Each number is 128 + 32 x the weight over its row's rms, rounded and kept within 0 to 255. Layers, rows and columns count from 0. The size above them is the row's rms in percent of the matrix's.

# layer 12 attention query, 128x128, rms 0.107, rows 0-52, columns 0-63
size [109 101  99 102  93 107 120 112  84 106  91  89  85 111 106  94 112 101 106  98  96 116  88  94 105 106  91 103 101 108  99  98  84 115 105 106  94  94 108  96 112 118  96 107 104 101 106 116 110  97  99  81 106]
[[ 89 126 160 143  84 150 115 123  99  88 145  72 135 127 150 177 139  88 183 108 149 153  91 150 135 182 164 105 105 149 146  82 167 186 112  89 117 156 107 128 159 155  94 140 126 115 146 166 126  84 128 128  73 168  68 116 132  97 172 155 101 174 139  86]
 [160 181  98  96 149  45  72 108 106 179  48 158 149  92 146 135 139 132 124 138 135  82 139 124 114 102 133 141 179 114 149 122 109 172 155 186 138 111  63 123 132 169 158 125  68  95 126 130 170 121 104 108 139 101 142 105 160 156  97 116 147 168 155 160]
 [199 123 115 117 117 123 140 133 103  91 113 123 140  92 159 126 115 114 190  71 120 133 185  83  78 107 161 141 148 151 172 151 113 117 138  92 116 156 153 112 143 124 190 115  90 133 135 198 129  59  76 148 116 185 145 110 143 123 133  90  95 184 152 157]
 [165 126 117 103 113 126  92 171 107 143 113 152 122 112 132 128 159  83 172 107  76  86 137 179 120 182 132 136  90 141 152 186 127 162 142 129 122 145  60 180 119 118 166 151 138 167  91  69 156 206 125  87 158 106 142 159 146 143  99  67 187 203 143 174]
 [110 156 137  46 101 148 140 149 129 149 142  74  55 161 141 169 100 127 176 113 153  95 169 141 146 180 162 161 140 145 162 105 135  67 144 152 101 117 101 137 185 167 105 105  79  75 138 115 123 143 141 104 125 121 161 134  96 122 123 135 124 154 140 106]
 [153 111 114  76 160  97 111 105 118  95  74 110 147 156 121 120 131 125 127  53 118 118 144  91  55 108 123 158 132 138 180 161 121  92 175 184 147 108  96  53 111 159 157 159 109  86 131 170 147 103 114 135  77  89 186  76 150 132 114 123 108 137 105 136]
 [130 135 121 109 111 152 100 101  79 153 126 116 134 104 156 160 125 150 113 145 173 150 119 159 117  33  89 125 180  85 104 128  92  77  94 112 120 106 122  69 113  72 139 149 146 108 154 149 130 118  97 196 154 123 108 106 109 133 113 148 134 153 181 129]
 [137  70  88 142  88 123 134 139 150 218 156 153 167 177 108  69 135 139 154 118 125 110 140 107 171 120  96 104 135 101 116 124 175  93 102 155  73 153 139 138  83 121 122  55 107 159 161  87 162 145 125 124 205 146  82 112 153 163 166 143 116 186 115 112]
 [138 164  63 128 164 178 145 142 145 109 137 132  85 184 140 127 120 166 115 134 171 100 135 132 150 106  81 160  85 144  46 190 156 155  74 156  83  88  63 122  94 142 144 164 213 164  79 146  92 105 139  95  76  95 144 159 134 135  81 122 170 146  84 117]
 [ 85  62 126 115 139 117 129 178 128 198  97 125 148 199 105 117 119  35 121  97 127 136 124 105 102 185 110 127 109 118 140 132 119 186 135 172 116 140 100  94  88  71 130 128  85 151  84 127 121 132 154 118 100 181 170 113 112 157 100 112  92 151  99 116]
 [126 142 128 128 132 132 122 142 106 147 166 117 131 101  72 114  98  47  89  98 157 172 145 156 110  95 121 100 130 129 175 123 124 168  91  77 169 131 114 167 125  74 142  97  98  47  83 169 139 144 105 107  68 166  74 101 141 113  86 151 114 151 152 140]
 [170 124 129 133  97 126  87 163 110 147 106 127 126 119 163 150 118 128 153 139  67  78 136 106 142 170 161 183 161 132 160 148 127 107 170 131 169 116 144 114  98 101 161 106 111 121 128 111 166 124  97 167 116 125 147 209 131 147 219 108 133 150 140 147]
 [112 150 137 189 130 126 183  83 120 114 219  78 136  91 121 158 165 185 141 117 104 185 104 150 122 112 147 119  95 131 112 136 163 137 129  96 100 126 122 113 106 126  71 167 141 147 146 147 117 165 158  84  78 111 109 153  78 106 168 160 145  99 123  82]
 [ 94 142 118 136  91 114 141 163  97 171 159 153  76 155 135 131 103 117 135 199 112 136  70 159 181 114 106 119 207 110  73 125 122 148  78  84 139 161 179 110  74 125  94 147  89 143 194 111 122 102 112  86  91 188 126 116  82 102 120 184 148  84 164  96]
 [118 146  86 138 120 145 177 153 106 132 123 133  95 111 115 124 148  87 127 159  89 117 114 161 126  85  80 120 137 124  99 142 113 145  68 110 152 171 168  99 148 100 116 115 133 154 172 145 137 118 164  92 174 118  63  95  92 117 113 156 121 116 175  99]
 [122 150  88 134  94 142 151 149 155 177 149 125  81  58  93 148 120 112 220 144 141 116 122 157 139 118 145 139 119 135 116 119 152 129 126 151 154 105  94 158 128 153 137 128 143 128 142 102 126 113 140 174 143 164  95 107 119  93 182  87 159 130 108 110]
 [134 131 122  78 113 127  99  91 155  60 115 102 140 144 117 115 183 170 122 133 173  79 149  74 124 119 137 164 129 127 154  78 178 111 133 148 105 108 111 153 125 174  58 145 107  61 118 115 110 161 126 170  93 107 142 166 153 157 176 126 139 153 162 144]
 [135 178 184 140 115 113 126 162  80 108 155 117  74 111 170 199 154 114 134  72  97 141  94 121 109 146 149 117 157  90 168 150 104  74 144  94 153  42 186 148 157  80  81  68  98 153 133  90 134 109 121 134 152 141 137 135 148 142 109 116 212 140 108 161]
 [132 185 156  82 130 137   0 119 150 144 156 117 106  84 135 130 102 126 127 143 145 101 130 129 187 125 198 151  90 133 142 112 134  80 145 106 109 114 146 162 138 102 167  75 197 111 152 118 181 115 139 108 160 207 140 134 117 147 152  97  67 123 104 141]
 [128 135 138 142  99 111 199 180 124 110  86 173  80 146  85 129 127 103 136 148 128 159 101 177 161 145 152  83 163 116  92  63 137  75 102 124 147  95 177 137 181 118 112 146 127 115 102 111  87  96 182 163 130 163 105  55 103 142 104 131 122  90 117 122]
 [ 84  63 126 155  64 130  75 146 101  96 125 159  88 149 109 113 108 184 149 141 105  56 111 176 133 186 104 169 102 164 137 107 171 129 141 170 184 140  64 139 156 147 173 140 113 127 126  90 145 149 115  99 159 113 124  58 131 156 172 118 154 189 130 147]
 [ 93 150 152 151 147 108 129 120 105 110 129 109 114 137 133 112 125 126 105 151 143  88  99 106 124  83 123 113  87 114 110  99 179 138 147 126  99 101  97 107  50 158 152 188 153 188 181 150 137 136 126 105 173 101 138 104  97 108 201 187 147 100 129 118]
 [114 100  91 176 107 119 149 105 150 130 148 127 122 110  97 120  97  77 149 118 164 102 137 123 168 104 133 104 108  73 121 149 157 117 125  65 158 134 174 195 139 166 146 105  80 116 150  73  87  65 100 160  98 163  94 117 159  72 133 137 124 103 177 104]
 [111  97 123 170 119 154 170 168 168 147 141  86 106 167 148 170 173 153  94 146 125 114  87 168  89  48 137 140 130 170 172 139 111 137 109 105 134 144  87 104 137 182 170  89 160 163 145 156  99 158 118 133 157 124 135 162 121 103 133 136 133 106 116 111]
 [156  89 122  45 100  74  99 136 137 126 111  98 123 102 148 161 115 157 129 144 134 140 124 131 155 119 169 161 151 128 127 148 102  51 156 182 105 107 108 114 152 158 195  98 151 153 195 107 175 113 145 167 181 131 127  57  89 120 160 148 115  97 100 104]
 [107 126 146 137 118 100 151 135 160 123  75  58 131  94  73 168 120 144 118 152 132 188 172 104 116 104 100 120  55 120 136 171 107 146 128 115 130 108 117 184 123 119 169  71 177 139  96 204 141  98 136 126 178 107 113 111 148 121 118  88 116  53 144 107]
 [ 70 133 175 153 123 131 104 108 133 142 162 126  73 114 159 168  95 178 120 157 154 128 121 151 141 156 107 117 165 178 117 137 122 171 139  99  99 124  96 132 154 119  82 167  84 116 156 161 130 166  96 136  90 131 115 109  69  50 106 141 122 124 180  48]
 [224 115 167 105  91 111 178 105 114  95  85 147 148 165 143  85  97 106 157  64  75 168  85 111  73 159 137 207 121 136 165 148 101 154  96 136 137 121 135 150 161 133 148 134 140 112 123 128 129  63 155 112 137 117 121 121  97  90 129 108  74 180 104 179]
 [105  43 109 170 103 124 164 167 149 148 135  70 130 171 107 186 122 141 151  93 113  76 154 151 164 137  73  97  66  98 146 146 162 129  97 102  78 115 125 153 135  86 135 114 120 158 106 149 133 127 143 132 117 148 126 123 141 138  69 111 153 126 119 106]
 [ 70 172 143 130 139 157 106 173 104 143 103 157 146 155 129 120 107 120 101  97 155 130 138 188 149 110  92  65 126 132 148 125  68 143 129  85 116 138 127 115  92  78 137  87 157 133 100 163 142 169 126  80 191 165 158 182  93  71  84 117 128 167 192 114]
 [166 151 115 166 111  76  86  47 170 130 164 171 183 148 174  84 107 134 113 178 144 129 159 145 114  99 136 139 130 130 149 167 124 209 131  97 120 152 143 120 103  71 136 154 152 159 127 119 111 111  63 198 150 128  98 126 152  66 137 123 106 141 113 163]
 [140 103 156 158 102  96  88 133  62 114 143 159 110 192 166 106 155 145 132 146 132 103  79 113 140 144 103  94 223 124  49  93  91 176 184 163 173 180 193 102 141 132 120 103  97 135 119  61 129 137 148 136 129  93 132  89 105 110  74 109  96 139 151 155]
 [ 84 139 128 131 110 182 127 127 177 176 184 136 117 146 152 113  90 154 142 130 212 147 161 151 160 136 171  84  80  97 144 121 119 143 109  94 167 141 152 185 140  96 113 100  57  79  72 130  88 160  83 135 130 178  87 177 152 119 123 154 123 150 194 110]
 [140 131  78 174 103 143 134 161 110 196 108 135  57  59 104 175 162 110 137  67  73 133 125 130 155 140 134 121 135 131 160  94 134 144 111  62 192 127 133 114 167  61 145 123 103 148 137  98 111 147 105 178 141 153  91 184 130 130 132 146 160 164 160 129]
 [163 117 130 176 109 105 157 124  66  87 102 192 100 138 125  85 138  81 170 149 135 211  96 135 107 146 157 144 142 127  89 122 113 141  93 119 150 106 140 142 160 212 124 149  76  94  81 100 117 137 163 132 107 217  51 105 128 162 163 168 130 150 158 158]
 [149 151 101 110 137 127 126 161 169 124 102 126 113  91  55 144 170 184 107 104 115 119 127 164 138  31 173 177  79 139 131  45 182  87 134 135  96 145  84  90 124 170 160 169 141 134 115 190 143 118 119 135 132 170 184 210 151 177 124 110  65 129 182 151]
 [103 135 111  86 166  90  86 137 183 142 174 128 169  87 104 105 135  96 121 121 166  98 130 116 174 136 152 119 129 100 116  68 193 103 136 146 143 164 167 107  90 113 127  60 110 133 173  80 178 136  94  87 131 180 126 116 142 182 140 106  94 113  72 129]
 [134 110  70 131 156 182 169 168 118 110  95  87 107  61  96 174 144 110 109 109 121  83 126 121  82  80 132  90 133 163 116  83 131 114 117 177 144 165 110  72  53  87 129 118 117 140 113 159 134  85 149 144  92  84 155 194 131 191 122  99 150  89 135 156]
 [127 101 132 108 168 105 161 141 164 134 129 130 193 110 115 113 135  89 137 160 128 154 135 104 123 157  97 193 136 123 134 157 136  81 144 190  69 103 165 183  81 105 151 192 152 165  98 125 189 206 137  88 171  85 163 152  89 144  92 110 128 115  91 117]
 [203 133  40 153 116 130 137 130 170 154 162 131 177 140 101  56 143 157 103 119 108 111 152 152  68 107 102 172  82 105 169 167 130  68  73 149 108 154 133  82 124 133 133 106 144 169 101 121 118 141 198  60 141 132 136  87  95 112 146 150 141 142  88 195]
 [155 117 124 103 137 117 110 152 154 116 183  76 124 124 127 132 170 157 122 158  85  89 149 128 140 145 139 175  85 169  91 135 174  81 164 131  64 140 134 109 119 122 140  96 111 119 156 153 175 133 119 132 137 172 158 142 129 210 185 113 129 193 123 116]
 [117 174 151 140  99 108 183 136 140 107 139 111  72  88 135 144  94 122 203 197 163 121 122 142 136  77 146 114 150  85  97 106  96  92 106 144 137  80 183 153 153 121  93 142 104 151 102 123 110 113 121 156 165 130  95 125 131 164 150 131 186  78 131 149]
 [136 134 130 149 128 110 132 108 119 156 115 109  98 157 129 150 151 194 132  97  89 110 142 134 103 104 125 102  76 146 128 132 165 111 153 113 114 119  87  90 142 190 142 124 142 181  82 158  75  94  93 135 141  81 117 109 180 146  95  90 163 157  98 219]
 [135  96 229  96 160 111 107 188  89  69 167 131  87 160 156 158 128 118  96 125 144 140  94  81 158 132 172  97 167  96 113 171 132 102 105 113  95 135 121 159  84 149 155 146 156 128 193  79 152  68 118 133 158 104 109 170 171 130 110 154 179  77 109 135]
 [115 182  80 107 108 107 154  94 159 174 168 121  90 165 146 102 108 146 134 164 180  54  93 127 150 113 145 161 171 102 151 110 145 111 117 159 159 110 178  88 146  97 149 150  92  89 141  87 128 120  85 149 196 109 158  92  87 117  85 150 153  77 100 143]
 [157 132 124 156 126 108  73  66 112 136 138 174 166 159 136  79 140 177  95 123  80 127 135  92  69 102 144 207  97 136 128 155 127 118 180 141  82 111 101  94 170 148 215 179 190 127 125 125 124 156 124 127 150  88 145  82 154  89 139 128 144 141 136 156]
 [157 140  78 163  90 163 198 129 146 163 121 119 140 164  28 118 185  72 123 112  59 133 112 146 128 221 124 153 107 106 138 137 144 120 107 113 113 160 129  72 120 128 108 126 145 181 145  87 107  97 219 113 101 107 111 189 112 136 139 128 187 144  85 185]
 [144  93 138 188 146 111 142  49  84 179 112 134 157 114 130 146 148 122 132 103 143 125 113  93  92 111 107 122 130 212 138 103  74 106 140 119 107 138 178 133 172 134 139 169 146 172 117 136  75 177 115 161 144  81 120 128 105 157 136  96 120 160 110 113]
 [151 120 194 129 180  83 122 151 135 133  95 182 123  49 154 163 142 145 123 120 102 219  98 125 135 106 134  71 140 122 115 156  68  97 167 155 136 133  94 144 119 171 151  54 176 102 143 106 123 167 101 126 173  83  98 117 131 132 116 106 138 126 178 107]
 [163 159  96  91 138 134 135 169 158  65 115 146 160 110  98 119 159 120  73 157 120 127 106 151 111 124 116 164 138 201 145 205 105  86  87 153 158 100 145 165  62 108 124 131 182 118 136 104 117 134 130  74 150 104 154 132 141 146 115 106 159 110  69 124]
 [ 82 162 115  90 175 155  85 131 122 160  71 122 143 111  74 144 106 119  97 133 119 195 170 119 119 144  97 105 220  95 160 107 166 170 103 112 133 112  89 127  57 159  90 150  88  82 101 164 148 123 147 147  97 173 176 118 116 171  72 105  87 128 197 130]
 [160 142  80 153 166 152 150 141 146 127 200 104 110  97  96  96 123 163 105  58 114  94 103 123 129  99 114 153 135 149 117 105 164 191 162 129 155 134 146  73 108  99 131 150 147 148  72 141 146 126 121  94 104 159 153 171 164 114  70 118 112 140 124 158]
 [151 166 124 129  87 169 185 122 103 137 117 148 193 168 112 101 193 179 134  83 120  84 136 167 142  72  81 151  96 171 105 143  96 117 113 110 163 171 143 104 163 110 137  97 149  97 156 137 133 135 177  97 129 118 131 140  78  76 125 111 174 162 153 116]]
# layer 12 attention key, 128x128, rms 0.105, rows 0-51, columns 0-63
size [ 99 112 110 101  90 100 108 106 102 108  92  98  98  82  88 102 109 111  91  86 106 117 110 107  99 116  92 100 109 109 109 124  78 135  94 109  93  95 100  99 105 100  93 121 104  87 101  93 111  96  95 100]
[[ 71 142 155 133  92 160 112 126  66 160 187  84  88 126 158 181 121 130 128 109 118 156 120 226 134 148 200 179 144 110 106 103 135 101  85 109 160 105 144 139 147 125 101 110  67 123 133 164 101 140 154 150  89 183  95 128 136 125 151 189 123 117 137 149]
 [162 132 136 103 152  73 155  97 114 136  95 121 162 107 170 195 129 177  87 122  84  76 139  76 156 110 116 100 115 120 116 131 151 177 116 161  77 148 101 125 100 154  92 122  89  70  93  92  93  66  89 174 133  92 155  86 149 128 124 126 165 182 159 146]
 [180 186 111 123  85 114  94  75 140  86 109 160 120 108 134 126 134 142 157  51 122 137 206 145 171  82 127 129 117 112 145 154 140  87  86 109 143 107 103 131 141 130 161 115 144 159 176 145 148  66  99 101 152 133 130 188 129 162 135 126 141 131 101 163]
 [194  61 138  81  77 129 151 135 178 123 176 178  96 161 158 173 149 100 113 119 151 102 152 124 123  83  81 115 150 182 124 163 105 148 128 128  98 106  89 118 122 150 113 106  82 120 109  67 111 148 150 125 150 143 128 154  93  86 165  91 172 123 163 197]
 [129 155 133  88 119 101 114 151 108 165 184  74  95 120 196 121 111 158 203 164 136  68 132  79 138 117 175 186 121 151 103 160  49  84 126 129 124  96 113 174 136 157 117 136  47 153 146 136 153 110 139 118 135 177 126 143 156  87 166 129 146 141 168  73]
 [153 171 109 122 130  72 113 132 134  82  41  88 170 126 136 134 132 150 148  87  58 104 108 124 135 112 133 147  61 138 152 159 147 108  99 215 108 121 150 142 125 107 152 107 149 110 166 163 138 102 109 141 133  82 136 127 109 152  39 116  71 157  79 150]
 [155 165 137 180 126 141  92 111 119  92 110  82 109 113 157 166 173 145 156  68 145 150 146 159 131  84 160 120 141 106 117 109  81 139  86 132 109 122 115 120 117  81  80 138 178 137 184 163 114 122  76 148  99 114 144  83 110 213 127 172 117 158 173 101]
 [173  85  93 133 124 155 129 140 130 197 151 131 131 114  84  66 152 132 179  93 128 137 122 103  57 129 126 116 134  80 146 114 179 135 110 134 121  86  71 120 111 136 121 104  93 145 191 112 151 141 121  97 153 148 152 168 115 160 156 174 151 135 191 101]
 [125  96 112 190 147 174 177 117 174  86 115 104  77 161 181 117 131 115 104 150 124 102 151 104 106  82  72 124 128 106 108 131 134 140 150 163 162 101  68 105  59  81 147 130 204 113  88 140 109 132  45 111 148 134 155 121  68 155 117 118 121 119  86 154]
 [ 94  72 130 132 100 146 110 170 154 176  63 154 145 132 115 135  86 121 104 103 104 129 133 111  76 148  82  97 149 111 116 109 137 153 153 183 153 144 108  99 106 121 144  93  63 152 159 107 198 170 155 117 144 150 129  99  65 127 124 168 122  97 152 186]
 [ 99 104 133  81  72 182 118 118 132 155 143 162  94 122 100 192 147 153 105  63 156 155 162 159 140 135 144 164  94  86 136  92 167 124  93 120 154 135  89 106 147 138 170 118  85  79 149 111  89 185 133  76 115 148 130 104 104 135 108 166 147 111 139 183]
 [ 98 145 139 100 160  48 104 115  99 128 126 115 127  80 157 103 138 166 149 162  78  59 124  75 156 159 126  97 103 142 155 196 127 141 107 153 108 147 124 127 112 127 154 101  99 147 117 126 143 122 157 107 124  60 103 162 225 110 150 110 164 159  90 152]
 [ 74 135 147 131  99 140 142 101 101 107 202  76 111 159  96 118 193 137 131 161 123 133 130 169 115 111 164 179 142 124 168 103 156 146 113  99 188 139 117 135 145 133  85 183 140  60 158 167 118 120 133 123  77 103 125 152  94  62 164 204 120 108 127  93]
 [132 122 145 136 114  37  91 108 158 120 161 138 123 125 117  51 138 131 137 203 117 102 132 137 125 163 134  97 139 176 106 153  62 161 117 132 131 143 127 124  82 168 169 165 115 159 115 103 119  93 144 160 111 191 114 156 101 126  75 212 124 126 147  62]
 [188 183 125 156  76 118 149 186 178  64 125 101 162 120 125  96 208  67 150 106 114 127 132 148 152  94  67 151 138 165 134 143  66 158 135  47 205 147 117 121 113  97 121 120 128 150 153 146 143 113 131 134 142 159 169 146  82 154 133 158  65 116 133 102]
 [148 154 107 156 122 134  72 120  99 128 150 110  93 108 122 153 135 109 165 155 129 113  87 168  95  51 103 147 123 143 132 138 150 131 117 159 141 127  88 134 153 125 148 154  98 127 142 104 145 121 106 189  85 152  81 159 108 104 164 124 201 125  71  95]
 [118 131 115 142 149 122 155 125 124  87 120 112 164 104 116 118 154 165 129 155 103  97 166 115 169 171 152 187 130 133 162 106 105 127 102 146  52 154 184 165  95 150 145 111 135  92 116 164 136 138 110  94 106 102 125 102 183 209 192  78 124 123 116 121]
 [ 75 100 157 136 156 100 155 125  98 126 161  95  71 123 139 189 180 100  97 139 134 112 111  99  90 143 155 114 108 120 185 131 105 140 151 141  61 104 165 126 176 139  79  58 157 130 136 128  66 127 159 105 102 104 124 125 205 120 114 133 190 165  92 166]
 [149 124 140  83 148 161 109 169 107 154 172 138 142 115 132 151 128 129  96 180 144 164  55  78 111  86 173 122 192 154 102 134 145  85 103 117  64  85 145 137 144 141  80 146 122 122 167 125 129 123 144 135 124 106 125  45 137 113 127  74 143 160 135 129]
 [178 101 113 169 122 122 110 129  92 133  92 142  98 113  74 122 103  76 164 110 176 189 111 157 111 171 125 128 102 114 107  71 125 120 130 134 132  83 196 146  93 172 137 131 130 147  69 116 127 125  81 135 137 190 103 116 127 181 106 140 108 121  96  97]
 [196  73 128  94  94  96 138 142 109  97 121 186 121 160 122 122 137 115 145 114 129 105 107 206 143 120 148 129 122 135 120 132 149  79  93 131 170 138  38  98 124 120 147 131  75 121  84  91 143 154 136 163 125 108  98 137 108 156 161 158 204 137  84 118]
 [125 129 172 148 155 109 116 182  98 105  90  81 128 141 129 111 140 146 126 172 158 124  89 128 105 156 187  86 143  72 102 133 163 154 113 123 147 106  96 115 121 116 152 220 168 192 130 140 151 133  72 157 140 130  96  96 101 105 179 177 180 112 161 124]
 [ 89 148 103 128 134 133 128 134 159 162 170 157 119 110 159 113 112 155 157  98  96 123 101 153 153  70 106  89 115  84 115  88 123  87 105  73 180 130 130 119 181 166 186 115 120  84  79 130 108  83  96 131  98 136 100 116 156 100 137 161 144 103 178  90]
 [113 107 144 144  80 139 154 164 121  72 127  75 117 121 115 150 140 190 130 162 111 115  95 149 100 112 206 124 147 145 194 138  99 164 160  90 121 184 105 115 167  69 138 102 125 176 167 140 148 160 126 169 117 142 121 207 121 102 119 133 125  92 124 129]
 [178 148 144  85 110 108 110 216  83 102 154 118 160 132 163 173  68 175 118 197 166 158 125 149 156  71 133 120 123 142 138 178  96  53 102 116 143 104 124 116 122 126  96 126 119 158 163 141 189 127 109 222 180 107 129 153 134 101 123 132 121 159 125 102]
 [ 91 180  98 140 152 169 142 115 106 143  77 126 193 185 107 173 115 143 121 140 108 156 130 119 139  76 108 120  86  90 159 160 178  89 181  88 139 123 122 133 149 111 131 103 182 140 138 153 157 122 108 148 176 109 125 116 142 126 131  92 100  95 108 172]
 [ 89 158  73  79 173  78 119  75  81 123 171  94  72 130 189 130  90 162  75 170 106  95 167 176 134 111 165 183 119 168 153 177 116 127 149 115 176 182 147 116 154 156 114 138  63 159 108 109 146 178 143 174 113 142 132 110 134  54 106 169 139 123  97  84]
 [125 155 114  95  86 103 171 149 111  85  96 142 108 169 112  97  90  95 125  79 160 136 142 126 122 151 122 148 124 167 163 150 111  68 146  94 189 104 139  74 163 154 185 134 124 174 142 121 115 132 144  45 158  96 138 157 111  73 130  92  60 150 156 180]
 [102  41 129 164  86 161 165 148 157 154 161 105  97 180 166 188 102 115 181 109  91 134 180 114  99  93 128  80 132  79 150 141 144  91 150 106 113  88 147 162 100 108 101  45  86 121 107 167 168 109 152 116 120 122 112  88 133 187  88 138 148 102 148 157]
 [ 96 203 142 124 108 149 102 126 150 113  98 130 117 118 145 133 139 116  93  69 137 100 135 129 121 112 125  89 186 119  55 146  96 114 176  92 117 158 124 110 141  94  88  99 151 178 145 111 163 198 129 122 182 173 153 121 109  74 151 137  99 161 157 177]
 [101 159  97 151 211  52 124 106 188 117 124 126 164 130 132  94 116 111  95 131 132 118 141 126 157 120 156  82 100 135  70 135 205 157 117 100 116  96 159 122 135 123 179 156 204 143 131 111 142 158  65 130 128 101 134 121 133 110 120 118 140 166 162 167]
 [129  84 175 119 115  91 117 166 138 149 123 142 139 172 118 100  98 103 115  89 133 122 120 178 117 128 133  86 173 132  69 103  60 107 134 126 126 178 177 131 137 124  95 114 130 137 128 143 104  96 128 152 107 186 161 107 160 117  72 158 147 133 143  85]
 [ 79 171 129 127  86 199 136 107 119 198 152  91  67  96 167 129  83 168 118  89 155 138 159 122 112  90  78 107 146 118  61  67 100 136 128 109 171 181 107 137 175 126 126 140 107  94 127 100 152 148 156  93 108 217 136 122 147  97 181 139 128 116 160 111]
 [ 75 160 165 150  93 146 112 168 137 121 169 147 128  22 170 189 226 137 124 121  75  93 157 115 122 104  69 129 145  89 154 101  43 168 105  46 167 137 105 126 144 129 126 109 105 118 152 134  89 131 140 144 119 123 107 162 150 123 169 175 144 126 158 159]
 [159  88 150  85 100 106 153 169 124 131 103 213  76 111  81  91 100 127 130 131 195 151 171 174 152 176 116 129 112  93 145 106 142 115 120 121 123  71 140 132 120 196 168 130 114 136  81  96  57 112 112 121 126 185 132 180 159 106 155 150  95 157 168 136]
 [121 139 131 167  86 154  98 103 131  94 116 116 111  78 106 179 177 206 137 167  67 113 136 114 123  77 189 145 164 119 130 110 116 125  75 100 101 134  91 121 148 135 126 178 125  66 115 150 118 101 164 110 152 122 119 132  91 167 185 107  55 103 177 144]
 [196 115 170 100 166 145  75 137 134 213 196 169 170 107  98  92 102 125 137 111  81 129  65  77 118 118 128 118 113 114  90  91 189  90  76 183 115  88  69 110 130 148 110 144 109 105 148 128 123  84 169  86 123 115 110 108 110 172 171 140 148 105 103 115]
 [124 181 166 163 122 121 110 133 136 115  99 122 130  85 161 153 169 147 191 125  95  81 146 104 151 133  65 100 146 131 146 156  35 145 131 195 137 158 148 113 112 112 137  97 142 144 193 149 172  70 137  85 134 128 136 138 155 184 104  74 121  68  93 128]
 [151 111 136 109 144 129  98  51 117 212 123 190 131 146  73 102  98 124 106 166 124 158 102 110 107 153  76 154 115 145 121 149 154 141 155 182  70 127 136 154 127 113 130 175 106 118 143 104 162 197 168 143 144 143 127 112  67  88  98  98 115 123 107 125]
 [144  99 128 152  26 136 188 153 153 111 128 129  98 149 100  73 138 109 156  94 177 153 130  96 103 141  98  79 152 156 159 120 173 107 114 102 182  81  79 136 151 139 154 183  69  69 152 125 121  91 103  66  77 137 126 111  95 125 126 152 118 155 206 140]
 [179  81 202 135 144 123 100 142 115 117 208 131 139 115 155 117 141 161 150 193 104  90 106 105 127  77 192 135 129 128 142 117 166 144 141 157  85  62  74 179  92 134 126 164 120 140 158 131 139  86 137 103 104 133 117 137 130 179 187 140 132 152 133 102]
 [ 79 100 117 128 126 101 185 111  85 125 155  66  84 103 138 164 123 172 141 184 135 141 124 123  96 122  72 101  97  91 191 123 143 112 161 131 145  81 149 157 164 144 154 168 149 125 144 131 122 106  95 185 138 170 129 158 201 124 107 111 133 145 160 102]
 [168  81 103 184 146 113 179 137 144  92  99  83  97 142 138 139 104 128 141  93  85 111 113 104  99 138 188  67  84 124 142 113 152 158 168 121  87 113  88 122 117 117 164 108 141 153 107 126  61  41 106 163 125 117 126 154 160 155 132 127 169 137  78 178]
 [132  55 156  80 162 132 147 175 109 126 142 165 104 146 137 151 155 141 101 156 183 185 151 167 150 167 114  92 128 121 163 133  64  76 119  61 110  90 163 105  76 137 137 148 183 199 138 126 139 134  67 139 142 131  97 106 124  91 144 138 170  84 190 158]
 [ 76 145  61 108 170  74  81 134 124 124 147  96  65  80 148  92  94 139 153 124 151  74  71 124  80 144 134 120 117 135  85 120 119 132 126 193 137 132 113  90 168 130 152 190 163 147 109 141 146 127  85 119 113 151 113  68 136 123  66 156 171 183  71  65]
 [163 129 133 113 103 103 133 150 105 129 129 107 184 160 105 118 142 207  97 125 167 129  91  73 129 100 207  86 137 114 123 158 187 117 155  95 115 151 100 133 164 146 153 159 162 121 138 125 102 133 125 200  95 119 133 126 142 109 107 141 146 145 187 179]
 [109 107  75 163 118 135 176 160 139 124 160 165 157 129  96  70 157  96 144 130 131 135 116 117 124 230  85 149 156 150 204 140 127  83 168  83 137 114 110  89 115 161 129 147  91 134 119 124 144 109 153 110 116  85  82 165  89 146 181 105 129 114 136 119]
 [100 117 133 167 108 144  99  89 100 133  79 152 150  73 109 143 176 167 116  87 115 102 181 144 115 147 124 139 147 100 177 103 120 174 139 136 191 114 193 133 178 111 155 124 121 102 204 130 111 151 101 170 118 156 141 148  96 125  88 132 125 126 116  67]
 [182 119 202  69 155 144 134 122  73 149 100 149 157 106 118 184 144 149  41 156 108 158  89 186 154  84  84  97  90 107 175 120 124 180 142 153  91  90 127 119 127 143  93 111 148 139 111  91 115 134  92 168 160 122 153 213  94  79 182 143 120 132 115 134]
 [125 125 123 115  94 163 140 126 149  73 144 183 122 159 130 128 151  89  77 157 195 142  91 130 109 108  87 157 158 156 170 132 131  89 117 162 143  46 172 133 160 118  87 123 198 166 130 101 168 140 102  70 141 142 110 116  75 114  56  95 100 152 174 126]
 [159 197 160 128 118  95  81 141 184 148  96 173 128 108 148 117 114 120 156 108 118 115 158 159 146 125  79 215 188 108 139 104  25 153  74  96  48 146  97 149  69 137 101  88 132 158 110 109 112  92 105 152 164 172 154  51  98 142 134 117  70  91 154 158]
 [ 95 132 111 170 139 123 131 120 186 156 146  84 122 117  95 115 121 117 118 124  62  74  86  90  88 131 182 138 116 153 116 146 167 169 145 175 127 157 120  96 155 103 164 122 139 121 110 155  84 166 178  43 114 135 145 137 121  88  76 113 161 132  46 145]]